From a checkpoint of a small transformer trained on Wikipedia.
Architecture: rotary positions, no biases in attention or MLP, capped logits.
Training: a variant of SOAP for these matrices, 382M tokens, 2916 steps.
Each number is 128 + 32 x the weight over the matrix's rms, rounded and kept within 0 to 255. Layers, rows and columns count from 0.

# layer 4 MLP down (transposed), 1024x256, rms 0.105, rows 388-412, columns 192-255
[[119 122 157 125 104 131 140 127 108 145 145 170  96 153  50 144 101 174  50 141 140 147 104 166  57 181 159 146 159 112 189 126  69 150 107 136 157  83 177 135 132 129 199 123 165 135 206 125 126 132 138 177 168 149 156 112 130  96 179 123 146 153 151 112]
 [184 116  78 160 112  98 127 111 121 112 122 126 124 123 154  95  89 132 180 163  88 181 145 178 125 136 117 107 109 181 100 138 135 160 137 165  52 124  88 105  92 129 128 136 147  76 137 190  76 142 128 134 173 169 158 192 152 145  73 105 125 128 122 156]
 [ 94 118 110 133 101 144  94 114 135 117  88 142 109 101 165  61 145 109 119 116  95 157 118 122 166 127 164 177 138 137 123 123 122 126 120 158 203  86 144 165 153 112 105 146 228 141 126 116 199 114 117  77 145 132 122  88 182 168  76 132 100 145 119 122]
 [ 97  86  86 114  95 104 132 144 140 153 115 161 166 133 169 115 127 141  76  96 144 147 120 128 119 116 139 117 130 111  68 111  89 202 152  53 165 216 147 145  80 113  60 124 179  97  75 161 113 167 178 144 179 171 144 114  77 124 175  99 127 108 170  94]
 [119 153 143  96  77  79 138  94 188 143 141 168 172 144  89  89  64 137 115  29 101  88  49 135 141  90 174 127 107 155  91 160  30  74 116 128  70  99 178 148 113  86  94 135  96 105 113  93 103 143  85 182 121  68 221  76  96  97 141 132 143 122  91 175]
 [ 58  76 169  78  73 140 126 139 107 163 141 177 163 128 170 117 143 122  96 138 122  93 138 115 110 139 163 147 156 207 149 119 155 160 116 161 127 168 141 145  92 118 109 117  90 130 170 103 164 209 128 166 109 209 165 136 161 120 107 120 140 163 131 105]
 [163 149 153 139  86 147 126 165 141 168 220 129 195  98 124 168 123 148 145  80  57 144 118  75 156 112 140  63 108 130 153 187 135 139 112 151 107 104 150  89 172 138 106  98 104  88  73 122  94 140 111 177 124 101 143 131 157 143 149 149 187 112 187  93]
 [106 123 147  63 153 108 157 131 119  82 133  91 120 135 120 133 138 173 148 152 173 144 138 129 146 143 185  93  99  72  54 124 126 161 192 151  95 134 172 134 164 147 169 182 138 126 157 123 129 124 162 134 161 107  98 163 143  82 173  98 137 121  97 206]
 [ 94 152 138 112 166 117 154 127 131 154 171 164 174 186 130 132 113 161 144 175 149 156  73 166 127 154 157 175 167 139 124 167 174 116 140 136 118 147 151  43  85 191 135 154 152 195 124 111 144 191  78  94 136  94 117  80 154 112 141 105 151 175 128  84]
 [163  80 188 125 117 149 128 164 148 132 105 172 105 165 138  85 155 160 136 117 127 118 153 119 121 128 171 136 211 112 155 227 158  87 154 158 103 161  94 100  92 115 139 100 169  81 148 120 126 128 142 183 120 111 154  83 123 118 127  93 110  65 174 104]
 [192 124  59  76 126 140  95 121  98 153 218 136 117 113 139 143 147 123 131 148 148  99 113 110  54  89 121 173 107 122 151 129 116 136 148 111  92 118 137 161 136  74 103 191 212  95  67  94 142 137 144 161  74  97 130 176  92 129 123 120 181 161 132 111]
 [108 142 131 122 170 106  72 110  55 108 103 107 155  82 113 159  85  72  83  89 118 164 138 140 142 187 123 109  97 157 201 107 115 112 138 105 123 108 112  97  80 189 124 108 151 106 106 122 169 100 136  82 127  90 129 114  97 193 137 116 135 143  65 141]
 [166 161  77 115 142 120 129  87 142 148 177 154 114  94 164 136 110 130 116 142  83 119 126 105 150 107 167 164 142 183 186 185 156 193 138  93 161 160 126 111 115 133  69  97 139 138 125 116 115 149 140  71  99 113 128  63 125 180 142  49 132 140 104  78]
 [115 112 100 141 112 117 140 100 166 163 127 142 124 170 104  74  92  84 135 190  80 147 101 110 168  96 161 110 191 105 129 133 186  89 120 105  88 121 125 138 215 201 167 134  86 149 138 127  68 156 123 135  96 109 211 175 202 114 155 128 150 110 124 159]
 [120 162 159 133 154 177 125 101 117  95 135 172 163 146 160 124 107  90  64  64  65 132 143 112 106 117 145  77 146 165 109 144 168  87 155 146  85 140 105  79  74 131 148 169 114 111 150 125  61 142 125 172  57 110 155 144 144 175 164 155 154 108 127  72]
 [153 117 129 129 110 178 146 116 171 121 143 142 124  67 127  85 161 192 138 122  82 117 152  83 123 177 169 140 140 132 126  92  71 138 132 122 140  84 191 116  86  93 138 117  86 173 117 116 118 132 150 122 196 153 132 127 158 166  68 115 139 106 119 190]
 [178 184 148  93 149  76 120  68 175 145  86 124 199 125 104 122 139 151  79 114 119  80 127 107  62 158 173 108  86 102  82 100 115 146 171  79  98 121 161 122 111 189 174 100 152 119  99 199 138  89  99 205 184 178 131 177 110 164 157 140 136 127  71 147]
 [132  64 149 173 125 136  83 126 167  66 121  72 113 165  57 113 170 109 176 102 141 120 106 128  66 176 145 176 164 157 152  87 123  96 121 123 166  71 133 110 160 136  93 171 116  92 182 100 136 133 126 104 122 123 102 144 177 111 143  62 124 129 173 142]
 [125 132 111 133 113 144  91 184 149 139  53 177 136  92 146  79  86  87 126  60 121 153 130 155  71 192  89 134  86 151 157  46 130 134 146 111 145 124 135 102 162  70 100 147 120 201 109 186  87 183 154 131 108 120 107 110 203 189 161 144 115 129 105 131]
 [124 114 116 121  65 108 134 182 147 140 171 129 147  82 125 112 147 173  77 116 134  79 150 214 114 141 107 150 115 163 156 200 136 127 106 106 199  72 133 153 144 206 137 111 129 119 125 113 154 129 125 119 152 131  71 106 116 106 168 142 129 167 139 112]
 [126 100 137 113 133 124 122 135 143 113 143 117 153  87 131 111 124 160 195 186 165  63 172 153  97 106 124 140 195  97 145  83 174  79 127 198 113 145 143  76 119  98 124 125 114 149 110 176 200 128 155 118 104 145 138 153 109 194 166 150 142 126  98 124]
 [107 121 176  79 116 103  79  91 103  36 185 142  94 118  44 140 148 170 125 125 165 141 147  66 132 133 129 140 163 118 147 104  63 212  86 137  89 146 121 142 149 156 133 185 142  65 122  97 171  92 180 193 145 125 183 106 154 153 143 169 112  87 134 127]
 [136  81 103  71 142 145 154 105 101 121 180 153 127 154 129 128 129  84 118 183 143  56 170 131 182 119 122 172 129 155  95 139 180 140 158 115  60 157 165 134  75 161 132  74 128 119 174  82 123  84 144  80 141 100 134 138 122 138 154 122 154 119 174 131]
 [111 157  60 156 135 135  55 137 119 119 129 165 132 168 167 133 103  81 159 100 109  85 117 167  54 105 102 158 133 124 122 133 153 147 139 136 175 137 112 136 167  67 133  84  98 138 101 133 151 168 127 148 134 107 186 146 141 154 100 106 192 105 132 162]
 [149 126 101 107 136 110  99 143 146 175 142 125 163 113  83  84 171 138 121  99  97  61 120 118 107 140 163 180 104  92  52  83 131 110 135 130 123  95  57 130 111 170 160 140  93 146  90 102 152 187 125 157 150 145 140 173 102 116  97 139 140 144 182 138]]
# layer 4 MLP up, 1024x256, rms 0.102, rows 389-412, columns 192-255
[[125 169 107  93 143  92  41 128 112 128  98 135 101  85 148 104 209  91  89 171 162 156 113 124 165 141  93 120 164 138 112 140  98 100 131 107 170 103 131 199 187 111 101 101 153 130 117 110 143 137  51 102  87  91  95 115  99  74 117 132 142 143 109  98]
 [ 78 118 172 172 135 102 114 106  79 127 147 179 148 145 161 105 132 197  77  81 147 155 171  62 142 181 104  55 164 131 146 167 168  97 196 177 101 130  64  86 145 143 116 118 172 200 101 198 192 109 142 117  99  79 202 125 118  83 127 128 145 121 149 139]
 [121 119  63 168 172 149 154 115 198  95 165  68  86 180  85 147 153 114 106  86  83 112 145 144 136 201 206  87 164 113 122 119 186  80 162 101  76 111 105 192 124 117 123 136 130 159 112  74  76  88 160 161 122 150 145  92 142 122  93 107  83 160 145 133]
 [144 112 143 181 157 120 162 105 142 173  84 155 150 152 106 177  85 176 140 132 172  93 110 171 158  69  98 138  57 150 107 179 115 115 127  77 122 112 113 147  98 144 208 164 106  90  79  56 143 155  73  92 124 103 140 134 138 171 195  46 104 145 174 147]
 [139  91 101  89  60 107  76 116 160 180 129 120 133 194 105 143  79 120 134  89 118 158 164  98 139 114  78 157 142 134 110 179  87 111 147 123 126 143 115 132  99 105 100 146 167 105 134  92  66 206 161  91 150 135 123 131  89 175  94 131 111 150 147 168]
 [118  98  82 147  78 126  94 125 160 108 127  90 181 142 124  83 117 110 181 140 112 119  79 144 127 118  93 115 112 120 111  93 115 167 140  85 185  91 121 128  65  70 101 133 143 119 134 113 188 113 152 194 125 103 111 113 152  93 128 201 162 135 115 146]
 [143 101 100 109 110  52  89 131 127 122 105 136 128 112 156 130 156 132 166 134  98  84 108 105 150 106 115  85 122 166 172 136 102 117 137  96 151 167  85 130 143 122 126 116  75 133  82  79 162 125 140 156  77 184 152  50 127 103 165 201 138 112  96 125]
 [113 108 140  70  82 222 117 133 134 104  71 209 128 146 139 114  98 145 156 134  92 127  92 145 117 112 127  78 113  71 163 124 129 179 184 101 137 151 161  70 126 169 149 154  77 120 102 115 114 100 138  86  81 188 147 149 111 141  81  99 159  94 185 100]
 [122  98  95  98 135 150 163  97 178 138  93 156  66 174 138  93  46  97 141 147  94 140 160 106 127  89 170  28 146  97 152 156  90 134 144 121 151 145 101 123 167 117 151 186 113  82  93  95 153 108 161 156 111 101 210 107  72  73 109 132 136  90 150 196]
 [117 166 153  97 143  46  88 116  86 208 103  98 120 142 114 128  73 120 144 124 132 148 153 150 143 126 114 163 130 164 198 155 161 137 117 117 107 120 123 103 117 109 125 116 113 165 122 162 155 131 170 134 130 133 104 122 139  89 104 114 130 122 148  94]
 [190 173 129 115 101 157 167 100 143 136 113 186 198 177 160 197 128 122 104 158 110 105 110 149 120 150 136 116  96  80 134 151 119 157 159 106 130 141 122 121  53 169 142 148  77 155 104 165 163 139 130 118 159 109 130 113 137 127 194  76 100 174 173 164]
 [128 121 148 152  90  96 207 120 129 117 137 152 110 140 139 156 152 111 153 130 132 200 137 106 140  97 109 104 199 128 160 165  78 112  99 114 145 149 140 184 133 155 110 182 149 133  76 126 104 157 132 142 129 108  61 181 142 156 192 125  96 187 135 159]
 [155 121 168 132 131 121 198 117 138 131 124 142 167 103 109  56  88 121 126 163 107 103 119 188 145  88  90 149 122 125 166  99 154 130 123 120  94 100 133 130 167 103 107  85 167 162 112 114 163  59 123 127  96  99 144 158 128  84 118  59 172 158 192 144]
 [149 148  95 131  88 135 202 132 122 167 121 184 112 107 104 141 161 129 107  94 149  98 117 127 153 156 131 120 117 164 111 159 107 120  98 138 105 118 151 169 158 159 157 123 117 120 168 101 140 198 155  74 158  87 141  62 101 156 111 137 112  76 114 137]
 [ 99 143 146 145 138 122 131 131 118 120  94 192 102  97 146 182 141 131 158 144 151  92 136 152  93  70  97 125 134 113 127 145 151 136  82  96  93 101 102 157 162 170 110 136 150 155 156 143 124 160 109 129  97 106 131 124  72 161 143 141  73 150 185 124]
 [129 144 153 108  80 102 103  96 149  96 154 144 138 120 170 127 157 117 107 120 145 181  91 148 112 144 160 194 175 151 168 139 102 107 115 133 146 113 114 151 108 127 115 102 123 163 131 137 209 141 127 153 111  99 176 182 111 102 133 212 153  87 155 161]
 [147  77 141  30 171  38  77 119 106 131 109 129  87  97 140  97 147 126 165 164 112 150 144  84  97 154 185 220  56  75  88 178 147 109 175 125 106 116 146  92 155 132 144  91 137 131 142 169 142 124 136 137 146 132  82 129 132 143 195 112 197 102 127 126]
 [150 129 126 114 110 124 159 132 103 110 153 104 155 114 130 121 167 131  94 125 119 138 114 123 134 148 129 112 145 106 117  99 123 122 149 111 107 130  86 134 160 143 127 109  96 121  92 149  82 176 118 151 129 142 109 129 143 100 108 181 116 174 118 130]
 [ 54 119 150 174  84 128  65 104  96 140 189 189 138  89  96 123 165 143 151 145 187 133 121 196 150  96 132 130 110 129 160 120 178 136 166 153  92 128 121 113 116 120 175  97 171 172 113 163 114 107 123 141 159 113 136 137  77 163 111 110 135  91 206 117]
 [136  99 127 172 127  69 162  62 133 150  74 127 112 161 129  57 124 137 121 126  65 141 130 169 126 127 154 124 102 144 153 143 100 151 134 133 130 116 174 183 124 141 108 183 134  87  69 156  95 135 141 121 103 121  44 101 125 109 157 167 138 123 173  95]
 [105 101 129 140 111 179 126  84 105 151 130 168 156 118 151 108 122 173 126 156 118 116 113 124 139 111 103  65 181  50 136 129 114 143 125 168 150 116 145 170 106 152 166 109 115 102 106 160 117 167 104 132  90 160  95 150 118 123  73 202 162  99 145  94]
 [ 93  84 128 132 100  97 173 105 127 122  92 129 107 108 114 157 131 179 149  92 119  71 155 173 163 124  57 120 124  82 178 133  82 131 133 175 175  95 100 139 170 107 148 129 170 128 149 170 138 111  99 150  98 193  74  95 120  90  95 130 109 109 106 217]
 [112 149 136 173 129 115 161 101 122 154 156 126  67 108 134  76  99  90 138 123  99 150  98 130 144 103 187 149 129  34 126 102 149 130 110  85  83 167 129 159 127 130  62 158 163 137 193  97 168 129 109  89  86 136 164 135 123 108 117 133 150 113 132 129]
 [127  90 104 151  80 138 158 128 122  87 108 151 204 214 156 119 108 158 151 139  99 154 115 120 115  58 168  90 138 193 119 145 146 136 112 160 139  77 175 165 140 181 116 137 155 131  92 130 106  97 146 173 116 173 103 144 111  80 109 112 152 149 160 126]]